config.yaml
n_head: 4
activation: "tanh_gelu"
norm: "layernorm"
bias: "none"
grad_clip: 2.0
train_tokens: 176600000
Each number is 128 + 32 x the weight over its row's rms, rounded and kept within 0 to 255. Layers, rows and columns count from 0. Numbers have three digits each. The size before them is the row's rms in percent of the matrix's.

# layer 5 MLP down (transposed), 1024x256, rms 0.0477, rows 23-77, columns 128-255
108:130138118154094101125130113097111129109137137146096139126044083137136095118169092111092077167112146154158150210126144100134132110162154151096107195127139155207175156092122160118105161210132125139144143082099077129124181129152121130141108126146059087092082108106133079120133067144155116141110095149087115127104113082126076093085133128171137138183123146176147199112164142104163168156193
096:139147129114084180183187108172120110063098116148187131153135152138152105147130136143128114103086137124123088122127114121163144171121121110119131190145104102082102105115116114080101104126129101075086165145159133136099089140154190118110131217151074134148115084168115088156101182176153140194139085105130143121096049149145155112067172138145151108136139130153123087094114167171080145144081
104:107131144074187168189075138088097139046147113137150090141108199150097157149182170110124153140125107141178143158137127140100094089184152136095158163042120187126130077173156174124134110081114174121115109141056108141127144111156145185138157130096113163148145151139101114115146138114093139134126163105102111213134164129172155080159132096091130130139075119127139129099130130124134114054184
107:123069103090122143079079177099148151200152154122112148099206130192129106137166085151131110130092142115129108152072137120125147133133066112122145100106136154139184146079159184181166161129126225081144130081102093108096141107106113168094171181181155087167128131124146051084181124102205173106127165090138090114096180093115074158084105136168158105137123117175084130130151148173146174126172
095:116099157131092144184091154151147060147168123175118145165136154076132066148142063133157135102112125158111076071087139107122081159125185115114142114139140124142112072097105170159169116137141134095148158179116099086163166130139175129125075157101139124118171143145134168160121144135067128121134128167102138067094165161200105119065131137144151127066106172122154125117194099173099131076121
114:118118095129127066123110090108140117085126099098110134154189138185106180108165108110164155165127144099073073110145146129095103149091146114188117144086123104118176144159135122144151117097127081119125118151104143147103124163120107067116046083088150126113177138079102158133117132122124072125145117089132159062216118152126197094174135116173108118081013142081199055147108188157164159126110
085:158172149132124177102126103162181093110142099138129068107186134106100124107093086106147136128159072174128062119119146100110233115121070153183059125097135161093107093120063108119118154117075191072118138156140153106118141186153093145140167130097139111200101102129102134095167117088149145183076126129166134185093152109108082131132138073159086109117159153108097075119133126154130129109144
093:140194145123161164135126058113105122138175097059094130112195126116128181096145151143130125106096097128132093119139149106162152116150084088059127196116164118145121126125186164149139087093103161057101157137167128097139083131102088104103155129132193151096111128078101158125142161172140179050090131138147085099129103106125135148113097133121105087100108108142114097119122145143077147129128
105:075136177191144115140159143166159168149102144122089153104112109159157078129081144150088126190136144070102132087166099091139094104202133115133105174106145131160112087182124128129107143130132111133117150184136185114060118150106087137123152142178110075163136116165184160112146076149178152133126130170121106064149088104162093093142150156173205088141115147098125123130126056104092132174116
103:087112115193169131135146143107113097098119146065138134156155157102140088089150180135178177123120089149033166165148102162108076132066106112120145177163158202143142139158137157127112165136122086134255133097118152124093077130148163199134160136080135099115141119111103184094137111104148190160177131103139118128079176122103139079155138183085100139199125161066123144145161141133109161116123
092:085065096089149132182155140053152142193098113119128071160114139132081138157067144169118170132146124161197142130098142132123084164088148103156147111033147118127171158110178115068104165178143133130080108143073159116108133148172106178108110169125127156078128067127159122186072097132143128101129140148114093133157129172080136154167139146108130119126100186088114111059146095085163121102180
095:114108146134145104148082114079118094072103152180075105118131086165149135114112154109231154125142111130160143142178149113105124121137138123152140173110156122100107132122126154115086137151088151132206157096143134129114119133149174061131119160103102172103091158130195208122107139095162188133095133117110160065129124149085123134151060063104078117113228154114105118148157110099210128110086
094:133157146100114131142062103150086094135114159141172094130153135193142135149177168103094188067074108136033140140176096191122092085092098133176109131152146130131086114145154124179129120106141207121122106109078153151127147072109142161125077120138097089082126127131180166119168127172100113109079145134154109076142153068077171098125080107143147105068084158104107100114137129160083070147101
091:099137162152156163126081135155231116185100151160190100147143140149103151119115184057127143094110109076165154140114187126102136215179131136158091159161128163119129082122084150143051135141156107120096140099164098098110083076083113185124108171164113152078177117096128198136110094110127127151101083182151125143108137180156133123173153148099100065112117114108140114062108113075107161132192
098:165083140131130156115132126136097166025074130137088145148132144126134144135137155100106178092205097094136068129125146142221166117098153082173121165113142134169114092184126128144129101143101090111072085125127130175197119090106115127101118099141128095134076112164135134100107132036114125131126116139127152158140152115148150161140085138153122094099103149134143136146153125081108105102076
108:161206170156094134127136119104071096123147120183145130147089136110161151105142099114140145078143106073089125119157144125174123184159160095141096117142157125113148225125158187121105182152147075131104204158132152115089130121150077130059122100181110085121144111153157154120125099149151150108114097103146117121084138125122111131132182154109101136137198141105056130153132121065134190123112
102:172145151096112130070143127082075130150126077119100154114079070104078096110127167125070144126136134162133082091076157129086067153143126164116150126171151180142174083153118050159138132121160187062113131078128144085096127176118137131191141130113135133206127102204114117127132184154185131133124151147088148151141147167102173128088125125138119088185071163152107121123133110171073157143134
099:082119167060167131097112111157173178173127064083140084100092163135150133091112090187157113135093093104144145125180163102069138087145135111126188145146117169119127051128096076098116150140075103117139111129121182158113141170183107136111158180138067134153112070101151111134126038086158135096111182144054165082151159102124094095139131072138132139114062168086124099129157125118173148134145
113:104078128195224161088155103156151129146117123111134164108145100088146203092154127076149119082155113094152090169116149136117082165104087108156106141136123164098159176169140130132119149122184157216172092113148145201149135171146131099140150120134142119091130133119137126144140136088081160204058129145098141086109133136124105120131171127113133112169113113094086054128087099140140133132118
097:115107168144147157139124105131096127139172149078139165091117169115133104152178108167151093105118130105124127131100078127111196129136043137056144138122098094096141095170141155118124180105073146146213129117125163143105111131071143132135086115144124110073096094164078139138109086096175126196098148106123078128190157098140100174143111120147150106086109123147142141141108092126196107111120
086:194196151091100221138169099079138112131144117144212179076102133110137125076153146144135134139160043147136064122068072133152102102148161108121067120192097138082105139109175173139116169151132104100154124122077103111144042104120108203134147080151086133168117124148101140120143108063108139175170153133100118118179132134093124121102146120164145152146143111126096098116130123147089086200143
092:140114128170114128118174179113115113107134090124088133173169182119190102126131114104138137078089116168101083066113152098048162106171062124153100141130132110120154093215172163101116158083096164157134118159132132165100092081116079112119201169138167095107101109128145096136131098089135177120118119176132111132135120143162154145084048144116129156117173144129143118130113173059132127101143
100:127126135111141121135133098139157121126140072183113144188092163133078106157042140118091146136140122103077126121133142099138154117152149113152131077156132143109153141126140075157176172119164132110043149100128077147096095087130115094164159155065143126090087138100204104159177147137138150131195147195066081122146165125144105051179134163116103119114100089166134175111114121114139100108080
113:112111102163192118183116184102119087125156070182101151098080120167143130081166138142118134090157141133104161128174126194143117172113166091175143075142105082162109162079158182152048102159089172099138120172124121126107080117144114135098116130114116131108160098145117164164149179126076111142121181100146132149105146137120143118106162136145065133102199192103161107131113127107127105135137
093:148173126127143137120103138167115193105095158133161142119138137154115133111105060175128136102130136095167097093119175134194070077185117131116111066090132119162156092104069176104158097162144159153139166151134137127133185155053148124121092133151174101158158127112139115120077101134113181102065083097137194176107151112156172171095087184152113083122128136145136111108161175178140129149070
104:179178132100146179114192105092075210150176136126116103169178109144184119156140148178162093132131152062132088111146175095088116109125136119086056116139198166144141160116120164121138146142087184138068119147150108113128174096129103113083153110195147122187120186071162158057143108136132142146112124086181089108093133117108055091132100158099134120159094127137064189158102116096124181159069
104:165128120072122159151052117095110173141134158134178067117144161188125119149094129096130158147181116155183186126203140129126081086125149101073132112055131112073119148128170164168105099206098136115111094122094116112124128127098104073151133129176111110114109134168118164111164064203119183109140104115120109182078093115142193138106139131091185086122120129179169158150070159106094108126113
101:108137143204124150117127146158139126068118174079156158128066146142139135127157164118068062096127137174089140116116123088150132136133194119128092087167140112134131065152151095174169133145089143102107232128164136151123147081125137090134074115127069138132100144154154100129101132153084127123123064175119136139157086116145127191129123134158109125117124111125109124123043168186125153083118
103:137173189109145127172109116095115092127182066161145112128118116101118091095182093207118170163108156110116097099133164117120166120098117154126139103101121113107144114151102139080134201086069150115204128144048170084098193123142117125147170126163108136178045133073128106096176124130099074133085154127173132126142128089198093114084136126097169108132141125154126155078160162124138122110082
103:145113159134144110120137141089123131124113068135062106153080177088140113128171132144125086149112140158069088073145104162057111068146165154128122155148116126142120106090104156081111147120135093114146116170217130166116139109206098182089194153077133107112239094095111129105102101108116143130104114112170077106115136080141137095151077186136141149132200180153163135148137082147131142149134
099:121126135121150149164108173164119208138098090111157145145100110187159107173113140139117131114099134111129178188187167060111152122185180116096210125195150158184109184148145128141108157106116090165142163127097137141144117112123125104156096127166122070099102118096130072140126151092096074101061153095107148089148055110166102063182167166156138121157105167136117106051089149123089154098149
108:126216137083158154194106120130203110108071115092118091149122109105101134110126122157109108158067119085114131134089106135101122122093099104120124120144115157136159128125154074122145150129053121081107164070176129197121137131076139101148157094183145134150104118143161093074123108155092117146138142125133067098164164089149130119168099133135135042154140163181140111109197104080148097132099
082:162130165142176104139125120119189170035187095143145102153111093146116119162109095139137115102155125097123092130172113088127100160162139176134094118178152078163129097151155098126181103132134108124111216081143109123129107089141146168103165141202114121053086144078117128124172078142119190115108158113077093147148116116119134164146150101083086058137129114081155138096108120131176128130103
127:194105115075128204159102122102149118130171083119163076085148133133059175150186144096185157085163089133129118132123100128100172163123086164140128087162116130112155104033069178157175093121121107150129053132097138129088158185172110167144115159120120138076198082104116082118115200121061144073147084162166119125084087116136097081125166151111154096145113121108153111184100135093109101084145
084:109126134072182133109136108137157074120120174145099142182123082107134112167184137103138146143174105161185126093129126105098135117139091127078106092077178187075126102139162049097161139098133133112138139104152129132133058111125142161114197137124189111094066117096164156165106122217103109190176145153096075142199127141132126171096082102101129107146180111148170119113080187171097149083123
122:105092135162178164134133095100047129110171096118160113145152147091135112114137148148113136185171083128161121118134053136148068141125057112116137201189159133169157122172172080171119151112094120164081120143100080100100156175074103157144140124105118161172142142153190170167153104101101118117093110177119110169144140095093107130149124159155030156124101119088165086150120130203123134113190
101:148070118089175096128074088153086155159084165107140150084092164182131109192135128158135099185107194087147113135107138118158177155138153128141198167126137153119119124141123087104173140144128136140095162147110145115084076118130097096105091119148169115091139164129124111121140032130187161091110149109088170150136171101078139140169204145141145096121150102050146089105099138160125164169160
102:105123127108168137167110139157123118192185099172161144074146130159102114125107123144081217077117116158138187111166169143130130126141126108114093065123137145065054102093134155105158094082115131143100123121088154178168135065112170147127075144086177069159124122084117147085098132126119154138174129156154177079120119103176121133186218116151151116098133111097129060148111114103159142153157
114:130119108123153122091139160110133165123101123122107094134159173124153102174097176135130165154145189141151151120100119135135089127099105088101146101199157066203127118109154144142202101120144147180151093140146176078119088162135147102106169131137119160154171104191145142102108081127159148122145131092100161136137125190129160176123062121115099114167075091168127142126094117185145156089115
108:134103158152139139168097110136130135122113142143044125123147091103165110100129136087103167160167159139119154141065151099131065168111185153115110115134112075135107159157129079130118139136090154179069177212140137130093071100105069146081152131147094133096105145159199138112160090158157099140122119134134150169105110132158093142085114119111171094121156156102125114117138142133139144119115
111:198100133115134165131147126165078150106184128081109116150121130106122121092090112111140144143155145100114146112137138088121162147165089123154106105209191100094153077103085072202184131121121169138067143113206095117120071122136090111166143127134145132133125123154124087136113188126161132125124052132135124132147136142106120165185123132119071141150084124138086117113089114154130207115153
099:150039144174131145123143075140100116096128135152118094110152135167100123071136134102100173125131161130105105112050115114134116204140119118140119113142151088151107145192143124136110151090140187176155144125132133159176107150139112150138119145196159052129095123131151138198133138070109129134141167113091187156124117105090103169137107132078137143134105132137124069098120105095144096130139
106:204110165148150096175148137142143154020103103137170159149109142139142112103179140143119170047154107138148134136083133125096117123121099110121143140113112085142087100094115178158149123144131135153105088079101155086087089137142092126196137076114145111129203171089205129127130139132102108150130094148084102051116107205129068136190124147073169138121124127159143102115184178092153142145109
094:094114129097112102144178103082176182150172158108112104116072130117128116103180160102124154120118131072134185111142097181139098164108145153128097149076098197158165136130098050083105130101133144170148080045117133145170102179140165126130117127186104153123087143076118137161203128126110132133120153140129111192117039159196103138146154092133121140169127100081128126148130121184157091120115
111:200123119147103102161134048101160099152168173151062113069067013153143146091069150159146087146151175126098133132128106087160115128153134127096133160050148109145101103133077115132097200139060097145156182150107136143125144122138166168099118113108158139097089114114134100141101173121086106112109156176097133136139132113126187086090159111119127200123105171203121159133122117115153123176148
101:054082139098115101202155175140093120131107130117137135113141190138134151149149142208158160094100143080120112193161081147102084194110153149125138124143185100109177134096167122115107116091110155165057099113165154133120035107124117113117160180128174161111140168142110093100142132184142144137088138101118090111227108148115104118107138120166138145101195206095097143136085128136108108139132
105:164105140082148084104137187082111091107097133145109104138101166140126173172121162169169084149145103143159140136138156126130201156073121086095129127117140118119111173103123145126135165180168126170129146136159117190092129159126119111111155136178165163076157113115099108135111099148164108174135115065129137095168089099126078116137127115115097134078152130110090180159134096149082177067156
105:117086104113157165091107132108160112144193129105051135099172098086118138187141093129103105053109124152161155136156168115188089079116185135179081134132112120087154119119149095140160064163131162113118088158148072149136076103147132140172122153131124076181147115073129173080099107118146145095173173132124117102088121124151126120175154109158132138127125085186090088089128118087056147136140
093:111180066173114158137154107122190153145101213068166062152147102110117140141134118104103100142138162144136149138165156145124158133102118068127113136142107075162141141170133096130136149110115116178164132150183199142181114132090054130107106134113092097139149111130171088081163045147166086171175191160126093077185137099168156141112111124136104198087176137186145138167134131141101150186113
111:128170123124157120230157131140200145104106133118113147131141144145143090088113142151103116120151091119100074130108128109143093175200075092141114112137074177166132182178161082170166123158092136138068121114115145085140124097136151093131180153124082076151119136168142111092142204088053132094120147140101112047182104084171077157106098157148124110124151102166150133146139175117116141126083
096:137169151137155082079153146171141144135074125083129120162101086138145178143134143102057106193181107159194084118142103134149114126163092158164086162136167157142106125080140115129099137150146166083073204072171126097142098135222121122171132127139058115085157132133099148053115170105123123079121151089118123167111097086118122140162121108175086141104075134155082103120120081103111116155158
097:164145100171199156052114125126133103161092154090130096120097177117108122103175169124082129125110033087170112093141106086130104095142104189188154049141139113091150136151112167136145126061159152139122146118132110184145104131083131087119111146090153133145105120123076102153168066091182062121124146111113131147173172119106121085113128119162185130149080111105152154165131142161083127175196
103:092093117151112115139089105043143135130115093116130105166158103127141156132091079099112104113177051107053173065138144170115114175150071094186134095122157103130145166083102136164101169208087097147219119116127118115132133176176125105176159109114103146111112105134125172171105177211124127131107096170145132149148165149107076080130169135157150148103171099166091135141115142133098129116145
117:128139208117167178108109124132088153123198104152051111128139141113129049084145138127127156097132165179123129088136141175126109132109112125137143099118088127103065137099142164182029169111094177205149120079133178185175149106095163070162159095129122114079087133094156112109157153130107142148109135154154118086093140125110173101179165104131159185114122141120140136144177097122144170090109
081:099162115135137106104128103146120115122125134062156075159132113170179182152145100078119134121150062142122173137108137156090133122140170143161181095130170104140119144145105121114114112131075133116174097149130132140092115174133146110114134179117058205126087126130077104167151130133162127116126172095125151152097155184164140152106076136118129089135112159087101125105175157142123102112067
# layer 5 MLP up, 1024x256, rms 0.096, rows 24-77, columns 128-255
097:119077096140110184206149155068111120114103204139166178105115117152136168103080172114100107136155134134144189167183165158137091089123156157124134171125121146154147119152128155195133150163120149131177136134123177047225144162115181063086133069156133149125146119109106124108130075111108156129072125099127152145143133088128168124117085117131149161114106136097142104129171077150114118044105
100:131143077120102111130180134123115134107140140148138109055074198156122143071124100150123153120066140159131102077064101103123098158106069093145184115106083084081148154109138211105156147156188145168105143098118113116117181113135146135161123158166143139124147091163162126105086155149125150166117175109161066073137104149054179159081167129107112121156127130137136107172174089120128144144127
107:142123173127113157114089143120162122119122118071112083162138130126160139164171158127079116112126148165108153125136171146109108201087074218105153122121133117168159075128166028142074051105078177129137131147198112169130109096163104114096097123151154142140113116100091117123102187076134134170096105133123137122162119148131141119130098161137132094082138140082133114156126166155110151124187
101:117154157079178135053078125154203155162138144119100174124091187092097146123146065125128121114157079144129145103114119159140166161147105102120085131084118155133180172180120111123084125105142133182087152105106068112134127129101153157216113133187147087111158076093106121150176115104149103149169145118121137124128171101118085167113156105148136145116079133120150131128063074127130121136088
118:145165118089157099088129087138139142115158125121105121137155141159131152144151115113176197119104165180122100100157084126122077204121152177112110135149167138126160111120049093163101135126146115136138104139114162122169097141133086109151039083142115091142158122122084128083138063115143092101169127096171089101146126100066146144190148103174155056174110145067123146206142147107154154092156
097:124078054150125103102149118123149143116150106122061118114132107117126149136119131157092119134117108129126112189143087118072152220122217147101157177132106110127129127101122137093111117178093141182113159128107145113082178154134099152116173122141181134165141154157159124119198134177061154138128161116126170117128130117127170068106089121118146130146145104177113114179094094145119078110093
091:114073144136138124108142135175112126111102133142086192108112141067142141178103125118157083134168135125130174072146102127145129132162106153182086170150149151157159096103197190155168143131076123124124198123088138153155171203111063156150122152114145093110146144118119110121108124162148138116158085127092196167103140135155088144108149092164172208117133120119065110090134223121113153149160
102:134183198148116163113169098159143150139110166134093107151070150093106174168135088111132161110054136188173168081088124204076059089118171189077159119170080131123156078149159010103129119144082083121122146102123130107131122138077105135125127140129143135141091120074132156038081130109195126175138131124137160137149104159146164080094135147143168137131103146091153116080107069097128099190128
097:176099165096184167146146165128120162151129129176126179079093146150100100173106093151103089124114129147166172126133104100124121067102146156141134053109157087124128110119147101128140094158075161140219166165102155094168194063156079138170095126113152154174111146134102118159147120166139100100088151154147120150136074174080125144139095098144097177094115091113106133165151079079128067111114
101:062172116169091125132143073186091132094146112115173121086110148152086142099112124101195139121119173121058149131114150143127113096169139184060086180140127089086151059147109106139152154133140150141187128071139122097156086187155134103121141158109145092152075145152117157108110162106137138119134162096128105135130110179121059151065136104082182180063128159107138129141112127086140142173118
098:141071115118159147154182160177116138111178108161140202118147118142082144097123102155043083114136024212158178019128121151088069086096076173159133152129165106118127102164097116176114106126139110159163124133120153126084138142128084143114157089132119088093110125119080085144088148154158146152134149126200160119169095078131151107107182122188103162089123106075116092149127144145142122169130
096:122136159115111178064127126112209145140128113109076120140188120105083157159143096073083147134125074114136145138131043102141141110136156122118112113107072193096113116200110142158148083131130143088131158162131096142063162067128177141160123089191072126149115123123158054137088160162150126100120137205160113147136126161095139186151152165103119123135178164186123127143098174113115137082144
095:129105140099128119156173115145161172114130098185150111165161113163112116101175135139103152117157091121146151125147066093089084137146135119189079170101119111086087126114147154146209174095152144096163168106178175160162123153145191125140131053115154130182137136170097158056141145109121157101175147143132141139108146127070124138097150120090147170145226095064126188119154121129109100110126
101:090132095114147169124118163137106148121120126089107115172077112125166135115125142173159098122184101125152145116134146174149165147184143097136139183181170184207122136064053127142053124158089192122084059060169143084099140169152134100129117121109166127088113120159145111112156151093065180096212129107167081143151151113081105078101119118094130098145124124086103158134144173123069104125059
098:129134123127139183146146069092151101203116158125135097098160142136089141143021093163143080124076127093145137136126105126122148128069111110111121104169155101151110121140108129074169148122117156151085119082112087130115090111179150143158163158117105107086110080135153133134170142153152108124145209147160085157125086093106142075104218073094091130113129141138155181159137124170147119184135
099:146118141149137101109170120140147082091124100138167142078103154115140115115127149133164138154140164095049175138123143152152157063124157122137215149114103109104175109164151160201141166124123125143154164134116115079125105177058108115063148112110187120096112142156144100115071132101104224110147149139137157124138146139090077127199172105203114170114111103093134176199131098107162115114067
095:148125142169090134169152142137022100100100161135181136142146088100093157156183123098087068110157175145123171167131153100056071081158210142050103176130118095129067147105105176094144075135170102127106114154212184077145104102107145123137097101156177130152158117099141110123142133131158135118143120106138070106121144165124071097197172120117161169102129184153140131105126110100166154197132
112:077127138134087149098155156092199070056152123157122201143133102138126123087098121179105134135123187120126165179106125159151102102099123112144084104115180119077106133163082066096105105105150111100098128157132093137091136176149133118151150158140128119116137108183167142089075071150177102202134181120098136148182134151133150112094178126165088134129177123122136121162196182164144150119101
096:172167103089120138133126111155160160116090142101146113119091149163162107169152184104163095160139112123137107107173126114115087064228099136121134115171123133188164187120138073109110098114156065120133164128100141046072140097183150127055116159127178130215151094092127147164146126124143138092127116125122076155101166114101082089114108119177129125165107095107126174155137168169155095045145
095:109122126115144145150102142121103113170135160190096108123141086132096100132045129183164161135092112078119143166157155169135112167093158120154202130088126145090139126123145122092093112064165153176164089099187133112085157127098137171104095110142127137109149156187075143100157155079090120158146093128119188156137132139141157119159101111101130162083156121140112159115136090169136144085106
100:101085095118086074120139142181073063137108174126180190145208184137099145137133142119130134150113118153126126147120108081114118078153144148133141149112117171101127123146119097207195129115116132085197180091144185129144128158174136111103101162160169076105141190144059128109139122131174070147123115173109098112185093168131120137163117120099116179168102130120127128087098093186118092127128
096:168169125146154141095217152215142115119124118117124084128157139175087129161121094114151121101107106076157106137146125081126162140098119116109085102092099107178124109130125167168109116096129135147179109171164120094152156086119094209124050109109070125082161109166094141095133137150122081093158135116122139152151092102079158160115180106078160155133081103135111177074122116105148127182237
114:084136076129095134124132115130065162080129155159131098109092120079096151102151160126137114118127108128101115131159200125158090091168122142096088157102136154195136144097147142161051157130133106121126116101117098111156105139150108121092147110146203139177082146133100172152141091191136174157134140120224091130162132215142116164104125136138135145139166149146150107189130103181142095143147
090:111066170070099143122136120157113099137178104179163118153166103170078134122101149153123138218077163121133109137179073110132142131115138140199136106149179126163127084136158110102101139120127104072129110109123113082127135096079144106178148114135099105118151169134153139083134125114114159109173154103079127106152121141094116088182134139196165151109068096126132079097167090143109174107118
100:108184133176191115140167156151147134130087158122069178129123161116122143136113116081161165149069143152165133182099108122148078156143129145071154084113149124071083113178165104133077211124053156153081129156118135084075134089092195132146097089106041116161135144113166129157179161141143175166150090148081131058150140129162083139131123132089075095138122153102116162151103129167085105086095
102:165095104133119122151161155192138051072151091148167172105140118128112185048113174146131079156131083118127121103088101058162147133158138121137078191083080134169106082119077083134155092107117124134124126084115122110123126132180117154096155076094174117147106173123177120104135092094132152138114169151180214155135086135114145141133100138161071107129111166093045164114126139137104129183089
099:103134145079108166127153122177105139133092114137098076111129116153121160107133109219118116116187149109167160138119132143090104117120129102164097086130140115200111053147094117070132151135140139152204111127108135091117170127132122120076212176132119150065156160127131119124153135163119163115131125085162133135114126131150151142058122119109119109096108154073140055113161162085170178147141
100:125090123116140188146175140110114169202118147097127097107100135040101122131135111112094164112134117137054133149132161060175071141095151121097144115083097124100139096148156137144122112113145111112128091105129113146131137113088148213140130092163138163147106042125106101130109157174169144169193063092121144161074085151161160145132172085098126120152161148123135097136066206175164157106084
102:119159142126112139115148172077158199119118122130150155090143111115098128084142086099099186126146142148123156150137158132193096178131090088111121122117181082137160132153169090161143148114176111166106078137135139051127143144139094200093117106220136166135148115082091094052140110101088119135120117096137069135152134149137194091073132068069100132118153126108077108123151105096089161188124
093:038141104131132107122126145165172097117127098129115022130090153075185107161141110127167042131155085137120133147090183101121149178151175135136158143156129130108125087093170140138160151135133127118128154137100144070130089084178117138078144155058167129125119125096148112150096119078121094121135145111141120131075100137081136186078119146111082099146194123144109095127130080138150145219115
111:145097147155140138146082177113128128071122161105118181175160095145087113163099081120182180130118115210127130114118075136146087162137178113135160103129104135174115173107124203126103051107099089076086117148164081072160105140162125134118197120091103125133168075132077087174084130105134148092107126122150170175158118135083141109130127092106112099165159147150120146139172105113181157113123
092:176088139093103131187149124118071138126120071116081141160067114137171100148155115157092137144106145155115140114194110140092109160162147073120169140109112109194146124126058117121104128074099075118109203226126114142142143104159137121152136093084105161142080156198151182126142132150157228070085154103095075138110096199058148140088159158135102116079174139149134111132105164109094149145158
114:123120054163164117089154148167181133083116113106093143129168118127127131158125090120097106135141088139191135094133132082099125111131081129152167093169113102094084106123173089094140141143146095096155115110135115109085135137208116167163144187113111158107157170131134101132120110174090150065126182133146141157138149132128099100112091100109108129118114125156121096123119104209090186182106
088:149154138153129130129138125143135093128112101166088113129094121109137125063091087079132136128066160167174117127115108088148105161121148083131178154180152102188095157139132101248034163129145113122115116112087149129172121128089153141144137074144149191157209081154142134168174133134125173185125096110181087090130163084123098093142116115154096146144146069132114131162108145066163057148148
119:136133167163171133140133116131122138208170164055126148076166195156118111118138154098165104149106086172114133132145116072162071160107142121154150133168185099102133111143118100148113098122137154126079174082142146112091093121104140135145168107126176154163112124155073071162191143077172133160122150096145080126125181100056133110116160165160091119071094145146081144141097162092111147107210
096:077233095175116119155063131099164101148112135085121133041094154125091155148144171151165105108129115143127123121082128111180113111097135135126117102135118117145116151119100147098107086093113152117150092142179136129146126105088116171115108151138134086139215119088182130112160189139089087152145072104106142062164052086147080136158157195128174162176109105132120119126144094117181188112075
102:123165157103152153131161171089210114107078102128088129070153111125138126130127106076180102136154089148135138114115154122201098161108098150165116093192111123161095130123089116144160141121055136085119121116169104109069160164089105118180108125184177118103073087104083115148149162139146092046143090090099105157109112114112146107101105131143144109154134202144113116145162144074201130130136
114:144059143185051113135179097091163077134151159127159150100068154040141141132110153126098128126093113114143149161068161113126102098136176097124151075091155114200132163126088129166161156129144128186109143173129130057087141166139166111064140077108081215112118180128152105136094108173114115135133203131174151143162190131134128148125170112134108154073170117122099210085140153140086127103090
109:113141149115111128105132171132101129172147100137180083114084139057114079082125098122125181081057103163160139171119139057151128128120171150135036049104152110134210105114056121192142079131146078123097110107150104168136154139181139182156149159100115112182141105120129084153129133103138101162092169139191159165124084121144123143104160155147116122124162153146212159119123149118129058121138
108:112097065093136111112150165132179150142130103112068135184079118097114151129155151142121118124156104129195143128146074096125067146136128111146125129141099134144115094127175200105119140116143140156123092175166134101143159094166120129090179106137180172037059133112061144109170090181145164143158176130070189148138131146135145068118160099115066065104132141177104165085172139133136096142110
098:125124153117126111176133114134112149062134136140149064161138109045109188144127143141151091123118068081145184151139100150075146078066163087132123112107107155124125063104202150150126142103107128079136147127132103153114122095082144132100119178132159161109141147162188158129154085181140170064093104108132147076196149196097082162132088080078118129099160121131132164119116102144064150076120
108:134084125110201152132127102113086195151140061148129103100117127203083122162089136157203161121110184120134171163127148126149102093132120103129142142141115112100137115118109171198101115155069134158103082127128131150175137148151144163077135070139174144145180111111181134155119170117140107118147180066127080066135159156079099156113168101022147161154094119127130097151103198130108091113129
095:100141149219105142156117166113119156126185106161126135126147172149159142088151124168149124142086109175094136120152133098059144119122197114147113065163122128106129197157162138163188101079094109111166125157104143094163097096154074088165112135050122134157167129166164172105143158146113126165104129125073154142117138152072130137110155085081106125104134140190110137130199119124127109170117
108:068141156128138181108130142141160137047126168145170179128163183157154155120124172108128124166161116119075074138068131112141102213104108140105114046104188101106100131139142143186159144114120154148136178125108089133086176129145139111107090105107141094143134119174125145063153120165130139060063131094053139151145162229114180118105142125103091120120176102152183117132092146172104095166151
105:144090173149138190152164085114116136144185092129116149130120147144174130160168063098106134115124134111122122074138134123107081135118094166122108177127191167178081087086126166103109162117074148150145069139099137092108118095174114172168106153062112141098134108091146110154167120049090162140086132079155131111056108130119128070124174132087136119121164148103113148121109142089167146178179
102:149106151195075098155139137134080171139162073131159120151136197148139144107138187072120150137151105163128172125113084136159117091113075074056138158143087196194126068134132058146132101089120078181153108131099110103109153138119112151106159162136149131131141123147130081095130111184149141127140116121142175146134106084154105048098082100148114149110168088141153171083114188158106080110159
103:143113148168103106067095096185106091120194158141099083174108140089110075171123087153126078171154153132168195074115136169115150171154149151095091160073142158136173121107029141132136209079164125108159104153112096156073175095143103134093106133128165156129115086170138122166073149106194092162117159178110142123106136131115137169115196144174121172104105127112137066114164143176157113134171
099:175107146097135109126133114070107062135111158130125104112144181129143154175119196074113171115126053181088116138157141124093185128146140060072123162120111170138105171146146101217112137100124154090146082125088083092062152165176136165150125138145150116125136158182104154133101147138102153113085111132102117144105192157144166153123108106146143126178110098095060105166090072112192114114136
102:150201083138127100139085149160136073184135135058159166131151149134118121114133164139155150132134106145181160136118108086127126131151126129118116204191121087109159108217129119142137112117109180147121115156139106143112175196119126121141169078138145124159104118096118121123125115105168097082131152143151138169113166123135093131117111153109149117095151093123082052136096108098090129064196
098:097109146118102192120124145147134152103121144176128138127123162094092106151074130121135104123110108113126140137072091174167097134160111145079176099174062169146116122148127143101082123123173123102140120104091114156147154154083174095152128059136130127161142082090146120103101113168164116116162130156152047107113060123094148146097114155081108183199135088132171165157142107097086196135209
099:094130128170082173147165141175162153140154152102176130098183143125128072121146156130159172116165088134121071142135160143154155151184187105138144189110108149151086114128143110133169107111109069167194101130167139095132155136125134170186071143064136153118086101083112098121102147129138086176131102075125150144136061166077134107128105132122050121153154089109097173102115161108225080156110
110:095115150123139184170213137072153141082115147133159110137046173121100119113137216154128104133168150126104138171157097154123166123071145150093110126130130125161135082123178091153145150123108117203170137099161073120130128110073137146098074158155179169123168148104156123157134172135138099141114128076110120098148153065110152139111134101039145109096129061101137126165112168106111087112131
109:173132141104063214120171096177108090074154117139127175163084154143126121116147122186104153083106110098129107106122107107154128087116101119092148171199092094163037126191126125166117167061097112127088176113105194113137085113073139185127150145096098094119101108150139090158171129077188103135160106154091132075127129056145117143119146175112121173152142154122197116140136146116097188139111
091:110031135119110207147133169152151141160107145148139152081155105095060100131084120171115143116136125146182111139179051154149125110130133092113159118110134167122128163097134086126112121165172138133088172108066126118060128172135145091190137061209149125105127118148099061106109130158142126107134165163079109070137130112147118119160156124082139142128139132166096184175109070116094143164114